Each number is 128 + 32 x the weight over its row's rms, rounded and kept within 0 to 255. Layers, rows and columns count from 0. Numbers have three digits each. The size before them is the row's rms in percent of the matrix's.

# layer 17 MLP down (transposed), 320x128, rms 0.0999, rows 226-297, columns 0-63
110:083110167090171147156184148118122150132132137143143182114103147107194080163173114144096127126138160115150103166145097144136112096165151152093121136082094138095161161124125186120143100173168154
104:165114156171104080089181090126145146157220104139154114101100115145150076137185091179145143142122103123115114119151090092077120081121123123096060093167161099134131105172097146143139181128151142
095:112149127101063091144175189116124145099158184074110081144166107154109135108031164168153102106177139128120099080122182091145142159094101169182095153173181134116148097136118166084105147179124160
106:153120108106162117129090092083098087190126094113035149119089135125138154160217107164141125154109121118099138166091107184066120115121143087105160102052168149107119114127139163136154119114177147
085:091158113140140098137112144140129156147191125078133112170098147137117140146125174120148113173113132109115109079091140158124160090121113167119080087170135159111127145139114093145111111153168112
085:080134131161153150177076217142137115161144153110113124165154102084127111131073108137107137130143143100147162177107079154144145135154104115100161135167102108142141099115103013158088105171138055
101:093137122101080156142151113102134155093128171104108135106162106127123122196048186155140114134132142184115125084162167143135113077068104138102205169099160134134133099132122132118199146158136141
094:139146132156128108115094142126099073204100166140148137190113159124127119167091139118140135105118075108112100126078099177085114107126119136104139125180151118128116144157132162147204094112129145
105:066174183167099103162147188092192111123104149142075147123173082184152074198123137188108130195119096112136115093165095127129076097112135158127135110187098081114119124150116138175174159105124134
102:089161077160137150113150150120083121115119123146154099170176087163131085117126197124134213187063119124098124110086152122125081114200137129069109173122116149119086147120138128136088123189072159
106:143086093119079097117124149138128136134096179184108160109087099135132176155057123163168167085125086094127122123154096126140186120159131125114137169195118149127067102122130105094101103143070138
081:130167099143142118172122098072164131154173091140102105084117195129054170149151087098180106139130147159174111149130168134170152130090119126149069163102136198120140141154102093090141133158157088
097:123159106135126096164128157196132151163036117085133146096107154125156158141061149141139104092115139095137111187131110167094124166092121168110155119125110147089138165112166189081163116154183137
101:146144137128116146176126144152099151107120122124129127119088119105147143146255102150121163182108130130117152105072153170010089142139120130129118075216086087177112072112108116106116129095118069
101:195133132118139106146048121158151152103101154032155192118192145111098147136117170078117162106163141083088106109116125113107198111126120122099112119157124141167155150195095110134116197135138155
110:172112108086100107129124136133197165126137122130111139126124056129116095109137203099150095134103182159064179157068176112092071128124167121130136074138172113104106083095129114137063162165138033
110:175099091141098106136082086107093127138109188138056129141137122108124057117129084197128138109144046134171157137118157084122117129112155083112133116118117150145091170131142126124185142120144127
105:111142165062158065128173100138112129109150150158125119107098103098127091145081174106085126122130079136119025091134114089172070179124164144188131169188138129108201174108140091117088133133122110
098:082177161127163109127122143165128112110140054183089132090109095125106124103128144126096090104123151140155163156166141143177079137147097192163148161147114123192069156119082176140084127120149172
107:146114158134134093172140074118137131155152070115172074148123085043153129135182150097143108133070245150103103065145126115167108159077090109126131067168191146131133085122124096063112144138110120
104:152164128120121145171144113101158193088079141087094124181140099072169066141106113148168080169127066098143113095122111105147167119134146107080153143138132136089073126152121130080142161128144161
103:133092153149177105171090104155155106085198142130112120122139132085117129087164095179126114108140130104091163086112114128053082136034135107141101168155172147143156120094068096100127130127170138
104:092146104157136102102166129060103107096119134153120082079175119120152143143079149125135134126158113121144091109179176058087152101159120100109150140151140085150139195092149173135056125144137149
091:124121162142147118144176151127174160095132115168135154097122160138176088142175119132136114160145150171090118090105127145158117091177134147207155160097192061162117098109112146150084092138153165
086:087086115108144088144104126126168083114134124139147102125095150113157155138084123102123053027121126135088113160143189150122151129133128134185144140117140176123115171121129154161154119127096214
096:146122148106128087111150083150102141088094122147126113117116157114162149087213095108164168084157093113145108097069138131211088165176156115131124118166134143130155119178183081096107142139123110
102:083164124149092129115120108098129108164064175108139115151120110143128055146127105073115174073152166113174115160115135114168106101146151140143141122086092143135153228213138143152077074104177149
127:121141134092180131114153085137151116164157103137119119080070093125141154130172039145147178111139115151141109135132100097133100126118121109097120133094160134131110147146106097130200118185130145
106:155124102136137132146204120168113103114124127106131118129077132177074188125124128127145109111139081136113134172098123115094098123121179120160166092153134148187163104162106147132113101146147179
096:134105150169177113068114129109108100172060117088081098133084131120136122141101139102170154113178120144100098126126139108129096125124169103125067093125128137130171163137170148095148164179183117
107:105137134168169192133198131098096138110159110157088125075152080126147119070119107117136124074108071168124122114158106116115183167078158141174172143146130098201092120083133131106177112101106137
103:143176099133146164092119086074150102126093149137087144138133128080106109184094164095153120187131156150131130114122107106139048095166187159134100139170182146125118097094075043116092149107120084
082:178112111155143119126213047199111111101122147097191120113107118152124125100040090151144124112066123152138146127167119150104165069088141117105105101106159048136162091105116096103128130115083139
084:180153149104106122137140141137136144102173185114162121139145151204091116128149102163155104125135136127151122163148177150139126107122103161107087109051076145189141060111158144133151121114153065
101:142120104136151128147092143069107116104138127131083158116098096073180111149117178077161126086179085145207150131178177170101149140118134126114089153178174138103176081198130138076170091103071148
099:153100072098183154145171156135092167117102120105154113167160169166102152107142109070131106025135100142127136144139101111195112158118134099141180165158178125151141147110195103171119144104089078
109:115107126100133112130112068137127150082139071124131131174132107176139116164168159119116169177120086119110128136098124096190177081157083127182155135162105117120100124157091162157193141096132116
102:207146131070137144149103214132152109127120131113119085121175156174129101084043090114127110126125101165110107157196124134148137168198084183084131136076135118155171127154100071111154168106140085
101:149125178159197099148102130168089095155117151099160106119201128115105128097150090064079094108137180122091136126117101166153209123141113091153135116175135178104103117098154092139146085148130166
089:198105069143109101173131146141168161072140112156077091129096129129163084136178147145104132148136120073123139115166107148077069096153112162119155166162097147093167078068115184081172130077122141
097:137156144129170175116127100130128143169097072106157087136110131067113150142176173135132141077157169122097120105130142073045131133112171178120148097077105042088123128127123129100093113221147061
109:164122068150055104119130130093109143159165111112168146130170083118108093126058081135165127147144128131132106087126153074139162067142119151105167132205174112134183130133124132111237118133095126
106:113161126096119106136161130126150146137186189096114131149182180217120101122114139142099161122175129143090122123117128105126111131196133190170105145184093110130168124087124121115159113143117103
099:086071146136073156125128096133129106109144131134091168180144131066141162138147109174144093102092102137112113114105102150094106165149142150165136067127113156165182112166101156139111191092154090
111:146150174184101152134130098147118160104113170136188096130127168092131148139122111160102103083088066154172172133113131149127092164133103112107125205147166100151079092130162152121125102080083077
115:118085120141109182104147156107162083127130075135112206189131134152073115077133141116097149127169172114096139122115124171135138136130137113124157142136114126087137184098131142138056099147091178
076:175167121163098083136179116129204074132097130074102101089092109142164159130098108164103126127082117130090118103167098146082147119110164125079111136199191114115115065123135091106095152122140151
110:171125082188071109114179132138207117050152074097141134086124148139126115131143162107129143103151165166089100103141108139151112126098093112125185097122133111087061089164137125143115163165080065
100:061168170175059141074122159229162107071087139111127100118122146149123069113101134093117094135127103147144139171139112101183081156094124146122088137118172124138177149129188085158161164099106130
102:161147135130145085175177093128138138159088174082135128135118191148083101160124173144087092155159112152142103116143109077104120145164156147197121136137108100133123163075097135129086120169158111
105:122151146135186145185167156118096104125163160112087143135102103083112121158163117136120149159128174071158120127208137144117138134138155139128100079145098118082101168147110122111142111154152059
085:185133172120133113121147149170047107108149167109118147133140126179117120124109077124120136091131132097125159117134131145122092090127157077146125169165163129146115147141105120109204075052121138
099:128140138150190052122144147091079155181172174151161122098118148136086152147166089164151085121106112086144127096080111164084125157161170125114094120126131134152139061079132144173157202132150171
099:125103120155125089108170123164177115049065152157186099172117163109141116116122130127064108093115100170113103145136076152146083181105096157145110090134167095144123087122115123160113157130157126
123:141126138123121127142165202102144189125132185111116174107117088112210088157102148148078141206134126144143133149160143176147131091073147103122079063107130165131155152076145102134072070125136164
091:161118097143139113093141096096158162108155101132106173163146131169104063118149187161136142128104165077127163140147118157061137080052111115128112088138162089199064071120136189106108162111103188
104:127180160158118113090139159133125139098158135110119137091103122118103096117105137171112103053146162124123100160124135153159160109205107090052162148201109138127091148115174210155162172152148099
102:090123094143155115141158138108170122189077133099175083181151092099062149107142165064092106108133150134109111100139120150099105154095138127102133133090154129111156110125124136093117167124139109
093:116117113176143135176175158205122101097201104119088211093161151065102128116150102059117137094126186095110114116136131125108168141129144119133147119154145110103157149109116124211162108118117149
096:131123154178137123084100108154117173191150119160082076134154097216134107168068118168144136098154145082095151125159141147047138153170110137093147155153112072101113221074106160147153157152133126
103:156147217139077180133201116112137124066155115118090084135170143154098165143165113129089070190182170166091105130078109136152138111167116138097132065139082084134090139113113143088116100153155115
101:156173126139098161125117127095171149091168073121184173167115147130106142065124177115126190151126100158185078117105157110094067119142127150139098143092130117105094117140124102148119117108088176
099:146151102134119106075120124155086123052111108127161130110106187146164161152196121116060164125148101061184136205127150139098134134186116077133105130134092117183103148096094163094078164143106137
098:110165160132093127165118064118148131057125120122143158104120092096147143113126086122128132122090146128130090143142110105127150155156156122190160173178152093134142158127162086157132190135143141
102:178141153108143185110092128126146063160127095097156164149090138162146075117214083127152096126131150093075104113103091150138103121140082086106131111115101158093156071076168154138115123177139110
111:128119092124116087127119161083133103130136162124147138135104152153128107115125112119147153134123092123104108124039133096143123159100134189103112116130076149150128141097111163118075125146143126
112:172145106110150135090129105129146153117142117180101151113119123166088109110144168157138131125093105135148167117130081100136164148130088103153057062096138074120104106129137154140182099083102130
087:166098100150176134091120156102142100093148118069181096105141150127151163109119157160130089219117155122085187122161122096114194123157067127160111114128108141131095082159102109145170125081191180
100:110112140181131140145131146115111056108135145073138154137158076120153160169095135147117143135144134129165134070137172147129152167151144145077191181120124144228101107132127074138107078127099117
102:090141136160059123116115089057104066126177150123155150144133183145132115140105176134139046125143105178119123147139145161095067102136133096170152155150123127108108093114120136060040142121118172
078:100140168142167101140121203134146162109166143102238097155117142120140110060172197140100100130059124110079091095171127149073082133122155134162156186197131154171107102099158112131133128103158165
106:164129163121087172113097165162166113078110095172098098127127077131128065169115170097122138179157150153119140134107133088121143082140122094148163096096077190137152220075116138114153122119151170
# layer 17 MLP gate, 320x128, rms 0.171, rows 227-297, columns 0-63
099:124148120137086136141169187142153177133195105175062153088100142122112171171162144106150145137135148177131115130145036129164168104063101121090163102111106144099093160106099137139110145126134159
107:072117115035085158167075128088122156084138136163136110125083162101069128195130054114141183113167118154174158140185131077145138131107126140161126177159139172134062083116115165098146149141138142
111:114095137054172124133093188121090173137139112141067106158099174150127153110155127172101145138137136183137116149169141128177090151126150161108161134142119120120127093077099181150110123097194151
094:130079119113106112140095161163137165132154103140158149117154163099121116156139051127136149175085182103134118115124069082082053138145118169081102123145121172120133097128141093104129179097116160
084:120083088135103106156117148136093106108137087138103112100104165136117114125104161122111167184065128104152143116116102135123184122088117145094165170117180029156123140113157132134110116131077107
094:088116117205077146137150110126086127172122144111126088126112175142136113132156103130185084160137102181120222127056134105124194103125093173094133139097079159104163192185096163113108126071134092
094:138088131044169135158162172088139162162142184074113188130114150127117128144175093115134155107101110080139116105133172201122097122171150152154120095125114113138128095096069095147134169160134120
110:174145123124109079123052117123124172133115097156111190090152107143147114129107119170091152113120136138122130204173085160118180108117093168121122118147127132131110118139193148156160132127087121
102:154138108127122120128159209148117108079133153122169147156125146113196138149112014173099102154154153134157150092128111173091141173070082100177162119176127152114142118099160106178086197075102180
101:133090142087153101111187160119161138130145090110142110169159102076127166112124150130099117129122084141069121178153136127161156080078146178115173129098157102106057086126136118032088104149158159
084:161070165129127171111126156143150147107107131118121099041125109107172160137158148135157173114062105154133147098190101110143102145134162059115137131178084131091123107124139121140131120144141120
107:162106149097118042185166127084082152105170103095045101165150151112149134152154120191111131082184131138135087165127133114132179146097100159156159062147112110151136110093091125127117084109091147
098:151221132089099132138117101153132139173166148111107134088099149093127152097088161136142159115092117112108131143157138161101071194129101103101126098141111104153041143200097113121094113134108145
098:115141084117104118160193131130130188131117100131084144136092099068202101120083104150169068129099136191208095141140154144149080125141113143141148135111122109159131060146126187086073108113100130
111:184192124141111105105130183179136144162120112168097146086120125095117172123163124134095171159146113131149141150116123073157129111127104153130161147111076110161132167119170095137125101134102136
100:157160161129117164182149130130140104147104066070117175062142137132128139131069164132115104099123145138149137169119117178166086175103097205136165136088127146154113148078102142099090121137169116
116:118123109146084149127119102120140195094139115078146147127106115074141107140100111139104220168126139096192174145188123101160164115126141148079128094156117070097125119136123157091084104178054161
093:201152154159136119150148119180102169138131077180134115148117145133117143129099149116146092139142101124082133113157143149139131204127108152087165140138035134097164130100178155093088124091056096
108:121130088102185159117119169105141102132115098144127143078097160109119106164105081206177159129138095134163155177131142134136151147119181171114098140157119052154131081124166144189129188139156153
112:135132135134170121101143092080149063112109129120130140135110193138114138177168172062157130133128068156152104170094136131122138139167130152131172170130071105116137151148143073087181188099103167
103:115126107119086185160147210150089126122138093214118139140150122137086062182114140118161090103139103133029103145147131173124088115133098148106183148127122148128123134170134111137127166093103104
105:143177131148071096118164144080055130166098113121113170175082135149063141206134172111158132093148125132070133152109160156134091099161160093141096147145157089114088119156131116094173115127085124
097:114127115131136091149110124098123099116150099099116133185122102126110111159163168163102120156142182108113091161120141159140144076114068113086097085033106148136161157098167158084158122118144135
092:130125184146113074097075117131142163138089134120109168151152193123147148100145171139152130087054141144125133148192153126189114140085121127177099064196180128132114112122113150096132119121182094
099:078151110116128113162124141068139105182095139085132174162138095141106124158118129158120106197111100126183095120179172082115150149155116133138158156104195092185153121142131122097117127092124151
098:136085156078080105086171151149122163069141084091149052097129118120160136071143069172138152171118160081119184127140132149096137139181143166137130126174104131181102107125122082123139110116133077
112:168115092112058085118161135156166174108060092112111093160151119111152107156112152148108065158166111123117184193120100115110123142117111177084117145103129183142115159129132123152067143154163111
106:123182137093074187115146153133151058121123061144081151100108134130114198108114170077135155145096162113193127120137160155125110145077155160164119158138133121164174140161132180129132098155134096
097:169094089115132121111200086137119073180102134150157131168109128137135120127151101140112113196136141126097130156108125144174132094146169142136183073133104180176128149074049152082122104203084139
112:135126141111107131090084153157167082105091098120188150108097194134137074171115091116080123098105171122156196154072156180125128113188117131171122115132132111077107115068200101157093146108141092
111:144184135117086180060190101104172167129089114163070135085107139084139188103140149175135162102192164133102111108113105086136116181150123198147169123155178119122099137140116127086117165036134125
079:163185118163125147124091109088094148142121145155140164131157140137140183126077140155106097140130077150136161127152099165140113095141072134154131156127114163194113144111135176115094109134091106
098:150155134121108110128171166141118109187123080160122144112065133119138084181111146080082110202103108117143096095097108158146134187110106128197164082165176106163153160079152143133137055147141065
108:170153126086095145099143147129138196167127087132132178123065149122146144135132117097075104172092089148130161134113125120163138143081096097153151159141127093113164178155141127161079144080089129
098:105134113097099124147101142101149136106113113126122141117079133152125132082097130106164026096190101165124229093089133127167146142136092185100178056162153072136120138088183182125094160134179142
111:125081116177071153142107139125082149156097156148096221127155153125098135119164104123141212134106162171123208085140131123102098146106059134147137096117094167143102091140115107147078132143125118
099:130067135089139085142150169135123122078149135120164153138138126186046180105153145122103080138167153156128076162086107119136157096149181126157140130100151071146125061162051104154190131129120129
099:082099133104176125179109153123094048092107131197168189104101126147100106180132133126156108157100161156049135158091157153135071146108145095108104187096083142153090197077149129214107148163090086
096:099100076108100124130175133134122132149066172132150156150113115115120150164133154129091162132120130111088128099132072171115118161196157138082082157101153110103044165115108122161103145177125119
097:066102149155135085178148124160144104133116103109154140136108108091176194153160130141209133127126174131105129167069169128099129130160086100107139147091122148078130180151104078100101121150143193
106:153124098116061169115123135088113113170141100075183173120129197168116055141129150123080151101172100165121121180143127163147161173101122126151083086119176101085148110162163134103139141186116184
117:194145136089126121115120150140134137164076076164111175092154176182096146140117109126134145117133130175123111137140112110151115140127218119194106101145110213136101116154091101114102095123098174
086:115109108095179128158115114157051211112095129124075180184071129096091164146166134059136094126068124134130147148164141141124122099129129121088132075127194141162143132140118159157072197094123088
112:112148137072117089122097203109177110165118083126136140079140155116137082131122140102130087113108161177115169123201199134159117159144159156104133166125147136146134145080076094187132157194121104
103:179129112099092152137188100111103143101084125229150195166119134101109121140148095171125130144096104106092106152107131160087091131078121144138131126117125164133103163166055118114108127124143129
082:124129092138101108183162085146135088200105141080138082111088147119150176168065060164134143133094181102169159133111134117145118176158151143106136123115112132110165095153122101074079092191110077
104:144153148153078095126147151160091157120152083101091103116092138042123120094146130176106126136090100141161171164149106171074147108111144159114144106137144169135136163129110095070124132132172159
116:159118160113165134152096124076131109132179104167129148109168096067115162161144081140172140189049133155099145214159071097125159161150073140164119136106123140109090074139104139182161167176113140
105:122130094108141094139146149075128144166100129150114135089106161056138039106139168117091154096178109150140127181149090093112080161067087102162172165082121144143119167083166140147057148145168147
102:156116083140146140170142118122083169158149128140066127119096148096116106189134147108189183125124134136125084144182123118130086156100149182116193157093119183129073163124085148141082123101145128
087:140131157127107080120133113091044146143139138118076189080165136185115131134146118124146149112144137155131136151130165137153153130116088155091128163097137147105072120147086159148133142049220119
102:151099145095051143075191124136105120077118096104105120139162066101169139158121179119114138125155120199135131147160192127157108114159083123096197087146135134109131088174031064130146114139088182
102:127088107061089159185144123126108136102104110150143125123129096088142147084136127107156142136151164092157065132093180119159096156157138123134109141142072065073180123094118106142128180135143095
132:120171116114155133144097103128132106089103071096073081169200162164083180120154063122136086070160140115102129128076120078131107146192109181139164140171113106140109106101122140140152166139101108
096:135117125205109091084163126122070189157108118094112112149174144131144135211112124145084124118155141092141118125148147114178180099175102136063179136118113115114101115102100110171102207120134169
104:142064076120122193181124157223072096152096065158117120173148158106165095168117192083104188103144145074142102187085155148159168094090107106118125131127118162122110125103144151201106145196135189
101:158173182113129138183143137176179121129103153074109143143194104162117092166134177109168134157142143113099131157108060106177120149138109121157161138178107095081135122159139107118101127165068137
086:098144103158109119080142112181116153122095102149161124126073121124141109050114119150192092157184114103137151136104127099136194101171120121056097112132156150052109063119079125089104170109158146
090:111102118108112145213152122186082125130129093106141133150091155121064156139100116169137135151114091119169083085091142106113127067117165136144125043135106087102170093119111131126092165124124123
102:165104160149134069109193117131110132067128136127138160105124128131125160107157078072119127117144120171162116155179144041117148176116139155083160091110108121129122165130117176171070121140154142
097:119129121094137101179136145134155171183150126114112114142161165106151185133115117121122154074098128198246137099122129140099093129116130130111120121105105200133072160110186133129128130094062132
100:076144127157119084122140136109130134139085117148114170132063145127085123123131146151094126138185108150175121159120079167142136129138120157115088164093117108114197074153132126146137105109087108
119:071127214143116118136155185131087120072155149121146136100130114138102114153132088107104154129077088196162121117200098066151142171127123141062119138106139136083148120103106152053149178146123149
113:135096123152139157068130126138095081078085122129107117114126164074128116148133090046145128093115161139136142112129145143165063195092068100119163120163085155111087138143145215105132114179133139
107:104160116160099127127104169158093139137122127072143112131097162127089067150102093104140124127114124129106078130156190143113161128127149111159167142160151126152066074122129127098083107146139136
107:096114127151139133122190197109080119181136131078096118139141185127099097151105132177143143159184088164138100117121236104097096116171135067171146102074107118131137108094132152165061105151148122
095:135135161089100142157133105140101061093078119077158153072143136125173118126106102106167120173114121143139172198126146151074171093155114152150152093123118182156080093082112109143139123110138185
109:086135166199099183081124134127071129121106074096103114067113154108109067100121104151157132183096185145069163147164157105149052127100119119181136154136159149132142120098093080121100122107187128
104:109070145141158154122213136134141175116118185123097080152113097093137128179161123094124158096144123178126167100093145132118143153086099201128159121115082120117079141086104077087114167156116129
082:162132129198116184113203130169173119119086105065151140139112097118164106077109154139160133129081121099113135147106196108175137114146126114137172139179132155096160153112154073112150135181106137
106:103147114188124146129188189101138134133091148123145115138152180119131119148135165108122160131141157168087080133127135139122167042118152169109188133106119130091177160109093178153139126100109167
# layer 17 MLP up, 320x128, rms 0.172, rows 227-297, columns 0-63
104:119154151113143134146130079137163111058119096143152162166119040112099123157093081190101107131131199076115163125119162157163190110153150163144118137096126108176133094153146102094181135134092113
104:148111160148115112124140120106189112117121133116150140112114140057111137112113174134160172083156138094151099129172124123112131133140106150143099142068126109118166162163078059175108141125108143
113:115149133103171150134102099236135161109159110150154110102176099153115116133132107078100130108133145088105097143117146179125149108170159104029173136107136149098148070121130151123121091123126132
091:152137053087165100087177146108163150196170137199148122135158131113184116067104112099150102167105134133159162192150090126105170097123121124122075138147076181172160107081121098139128173125134146
079:161123123128108086144151131104133162140030131134155114077151177099122103127130153081074165152069123112090071122080140128149116075138113156066110149120180142170151170083188089077099146095146127
093:154122169092180090098109169151147162097116075118149124121161124098143156145182150110076131089128123111135122145207113110115115153109171163138118155142119154103091112158118146124138102141113068
094:189169145106145186087153143112143192191126168117122188113124142137105115087178153125097188074093097127124105123167125160141105097136125162160111139149104132141152104123135123135155094150167106
106:147064141111139143154164082178107125106130130118151082136110090088128136105127110084202142095145120159123073053137140133180129165128125141097129185102128093117149126126055142117114156072076144
106:111171106086170138119102115126138144070124149155138118105103035067113062167147166143102146144146162115112106103134106147136123121113112140143120154131150154076173068092071112117152112150194107
104:151142167141140125091149169167111087168161130185094100086171124061123152085139120129133152114060114134150111167134107129089061121094090143115137193138121092165112140104161116185119088088102110
092:117108110131137088116147095151077174121162156145138123198166105145129164053156118084084151179113118082087118139087082095110132209148100122160188126146158123086152115127090093159186072204125107
100:141117155123163025133121123146130110121102115140116103136089095057113187166071124146092168156155110181126087186094145091109147099109119110158125108156130105170201154134081109164082095133059133
093:132128131108122075088087089165138113179120125105095152098158131089098110173156143149165134056068109131142111143150099047141102117119174110198146160106149120135129071152086098105120140191119145
092:201195133125107138116129071133180093089107150118147109107173149191068113156136142145117156170114082183123144182163122129117084116064147128077116148121123117129129111118131104089174068106129105
102:111143140131096132138157114165110093173107078164121136153167129164102141132058166201087145105186153095086104123120164114092107092097092117204143043129153146095126108111109122130148130104154097
110:161077204167151157108079133106118135130154081157155062116112117183143192164116111119133089148039096124143137183115109138132125081142164127073124145129104116163123119138136163132174157127090118
111:113130194196071149127154123170091119137137146121125102140120092111118113149140148122165142155098123110175157100146156128165156138155151138075142147107148049027109125203113143073106125104069107
093:071123165139097173045160108092106163114163075130063139123143137101147100123169155097142141133181114153142153124048141148161156160159111167151124180115118139111157112085110098159100146073134156
101:052105133121126154093117126117178111132106114108152096081129166192127072083167101134171127110122126082084127113096082129064108128123116151160079104138211059141143203122114114085103139124108134
104:171147151171187112071178132097105114156099082171150133122080194095099114211149148115159116126085093162126132111109148089105140110148174124119168187131097164185071122122123086165190153058124138
103:135151117070123105147162146156121097063142089148128070132105092182159149141132140104116129133088163133146143086162184167125148115167165091177111128087129137123142130103049153170082144152103194
107:184124095139118091153160142152124168155197109141102127118148080118080131064130065141133087161105128161142117181176102151147113162083147129168112122069157154165150093090069122152199120184126112
092:141134179157143147163052137114088129055131056113135136136092149131132099150087106136101140143188141082127181114143155180150078148127179139123073144168150120154120128176155150100137206111095117
093:139062108125106114062145181138153110153111176148140121140186104106109077131228104110072155160097125160136109129139139061152104120080089099155125109130147089112124136117172169102139148144136182
093:150094136171111167155121124145159131122113124126078082174148176124181084090150132074082206098140128193169169145185108109146146124147138170135100137174088164136080145151042134160150130116085141
098:119148111139078130065159087085207127166103146110146091132186136136141085114117181130100119075118119123102125144156095114154120081088120214112073166087155139137172132124060130139079143183124159
114:163127124133114121152091141097104117140098143155130184201171124114107184167129156151135152107118126148114156100135168136159203122140134111156046165179231186166136084129113087156127106138163114
107:116097159130164150139096150105101154147112114054170130114115180162166116112120097098073151094164128087109065127108117101125049129144122177137095126113158096093101189129155120180186172123139142
097:123114099126164133133105109108122144161142136075124154134157185113115116159132157169172143107162129121072117159143159095126099167136094096126147154127109171104175123099113110126138138107103154
109:089108125171135161102175208190125123121163161164073126103124143131136129156117129149114098114155079146069090118126096114096146187122164094172128123129122085120101114094127141111117194104142148
103:144132140150102086099158087103069126114183109155125134115148185137137132059108068137113133123099133130108159170091177155174124109167142118189111179093106142098133122093150180078210166126177150
089:109137131107096134101101117205081140128157140155132142081163151143131133115117137142152055207118105064108127133098122162116143136138118144074109073162158143121170146157159074152069111208124162
096:102096121155057085106107152164120114149109123133125042093077151099113174098175147116134133119126146180136174075070111171125109179119115115176123186218150154118104194131135120047176158143138180
107:115159126154105126182112084104149082090170133103108138131126093168130095058144119203203114139120188129102143079125140087088133137198090126175129140162124081084145085094162083106133144091187100
099:085133162153086111060030146112144158097123163117173164186120128132107184152121138148100082119172117138089138156057122155116124086138099098171169133183118147135069092144152124130106120154138149
116:156174130124151130143165115151115108186140106192171116112150126107144152112103168043124123051072189217140083109135134097103108172065134150087155103100125131107127108145140146093120174145149121
094:127141155089160146084148165084161143158113134120167095110094152119144130157156106094148140173134116156082122149150095104088127164095141121103112061075102116057126206111147126180074123161139164
097:130109115106146134102178128148087109201114140103181167082121105100132180169099099095122087120151099146144063060128093154159157088147125150133123150151117117069105101107180147135042111140093148
099:181135129115097157104127158127070140113145169177194139126076085133154127147143129118113147122168114155136097107116144076095060145092108101164110148106101075142167153084082152109110119081137114
097:145148162142065116080131132103083135112072134155151107123078129096119139160117121197159127113129163154117151077103170116186116169162143111134107082134192038143140103165082134126142110165149072
116:152071130111116121097134157159131128100159108102073066140163155130110159142061145117085098107118136137133163142162127133175107097103082144163112078109136128184169132150034067115096168125132130
105:126113137088115134043129066159151115140165165193140129099162101119162158125134116145131182099142125099131121190109090104153094108071190137103150065116098068149159145129124120112113160165125151
092:197171158160159102123084166111161162091190141159170108090173113189130111159094124090111108166124155119156156152116181176138081126092104124108135151145128104093112085093133151139137133140112100
109:148126160075118113146084171172113115163121151123161194149157149115102190168114071139140105110115146122133155113108115178134065121166175088134155178099124093079126139094089115167095076060113160
110:129100157124088130128169119088127111073153144118179110116144088096137167143094100125109161167090108129153151153147159104190056093090053198136135098130160121126142104172120098119149141167155172
089:099090138128095172172069116070125156075124119180080152151159099102097123094133134117137135122187097135136142123101164135129144172084071125169106084171104112115159108175164179162086108103106098
105:134148091099132113144170136154159208111102087124143113171129119107154169122168202114137137121119134095133114089144137208101109106133114116090122076095174112166113119171125203059101144142068158
096:162213116124163130137182109137118127155104120196109091107179169122139099147099145065141168115152135132118123109153080077091136134104138186065091151075094145128147174153099114193067085117148147
103:129106148072166183154113082161168122185196126121180176117086167099159110099136152149133091119127132117096138142115122154109113205138169108131164180104102131057059156086128121120090069071115176
099:096096069078183131170134120125157125102149151094088134154103107152084147137158087120096089156111171136185141176135138076138111091160169154150202162124187075161148070072114091109110113106179149
088:121098124183152092173129142160143131153112138135150164128107113103156146115160106163112132191155121183133111077134101085090105136145127202124113149102164118195149141113069159105139123115126107
107:117149098130147152156068145182165108175134095094134160112099143131166092152117169162141115102110083141109112154137156111099159098139088096102096112168119091128143168179087125110099099111182112
096:106171152094087108113186095076148153119153119124083177123073156130178158098122115107106115100218169117155107120120175115141140177138152088154110141171149166120112138204088040167118108134098143
097:145116124106143121129144132188107095128115056168117066123125113162026148119148098133159069051119164143112158134078108085091154147162108183088108151135135101169090113147093182125156171110143147
088:151205074089084122152148160173180109090125123133167146115169140141155106112132130083135120104147118139131162161143118141142093171126144077106057139123163130157091102218136112135095138130086077
109:170072101095125140170100115102137140143151139148172096089126087110117085094107115091172169187162135102148140090128165122091147172139130137132161108139152102154124100135062149152135134141189163
100:110111130143147114100111124093104167117117039164170140128074157155176129139143104103078116158135052106160175097107090140084153101123064137074118156115137099152150152136143179124074156091164144
092:072129130106124104156100124191142120138123120036107117132135135106185124103097071122114114153156116122100113096185148105080139097077092194177163125130146136161129127133163117120126098121107114
096:120187132129138172135168074147090170121127117103112175118183098043165131139110160179155112135048125132066145143116129137118132137167111102059129145153136142077116113194168097111141149053152142
101:106142118142135125102061151086132077158110087141126133106190157143120121149159107181099094130115098101192099067067157135118160133071139129136162195093166138174165153186138144100105134114122113
106:132128180064159128121133062165125144132108182102159170115156101073158150120176140109108153170129117092058143106104047121140145090130126197121101169191106094158127164093133150159193075148082168
106:131087117080134137149171102153116152119115142145099113161066188088140175113144144125145161168181154122188142124048151155108159132087109094091109113141172126147128122105078130119093155105107141
107:063137144156128088113155203081142095092130126130123095102140160075098162163130063189142119081115170160176155103142181087148156232086149138099137095112129145128115122147148182081120171108147143
110:106192094143114135178186123113144109193187162165089127161133124112141114087103132129128090138120116121151087168129096081109114108112233140162093136118129120203123088179099113132090096099147123
114:156118172088146048091155143198117081103152145148199104092138096152170106159151134133125099088094106127149086093188135147069174130196189109132124144112148187149128146100158098137161119099109150
108:168150157130145209127088063154135087134176176108143168074191130083133118149158127048179175125092181132134103104117125148187148113108110108097135136153139172117146131137140141066163131126115109
089:140131113155087157186118144188065185152089139156074104141171083100149143171160165140170119102097076123141105114120133087131080130111083127123155177131117156149121162089110150123173128144094117
101:145106153139124134112104146186115246121114104166104121114144099116098106140130095127091166092181041121105126142147209111134127104046140183089116091144098154056151170125131144160128175121134147
101:120104097112126170155098134121185074104089206062166123112091226065131135098123155112117126146163139098204147121147148154175098140087116103082124118117131157163139133080064148120153196184122116
087:113155143102064155113088099093191100140113109150069115116121155150145188165132104113156135132175129128091141124134118085095118151168097098170120130144115149144072148085162123118036120071077100
109:139056172102133125146109085107127111146139176070088174112182148157123164153153193123170183128065080137111147113189115097129104134135066074189133104136093125127069094118118184170149085172125101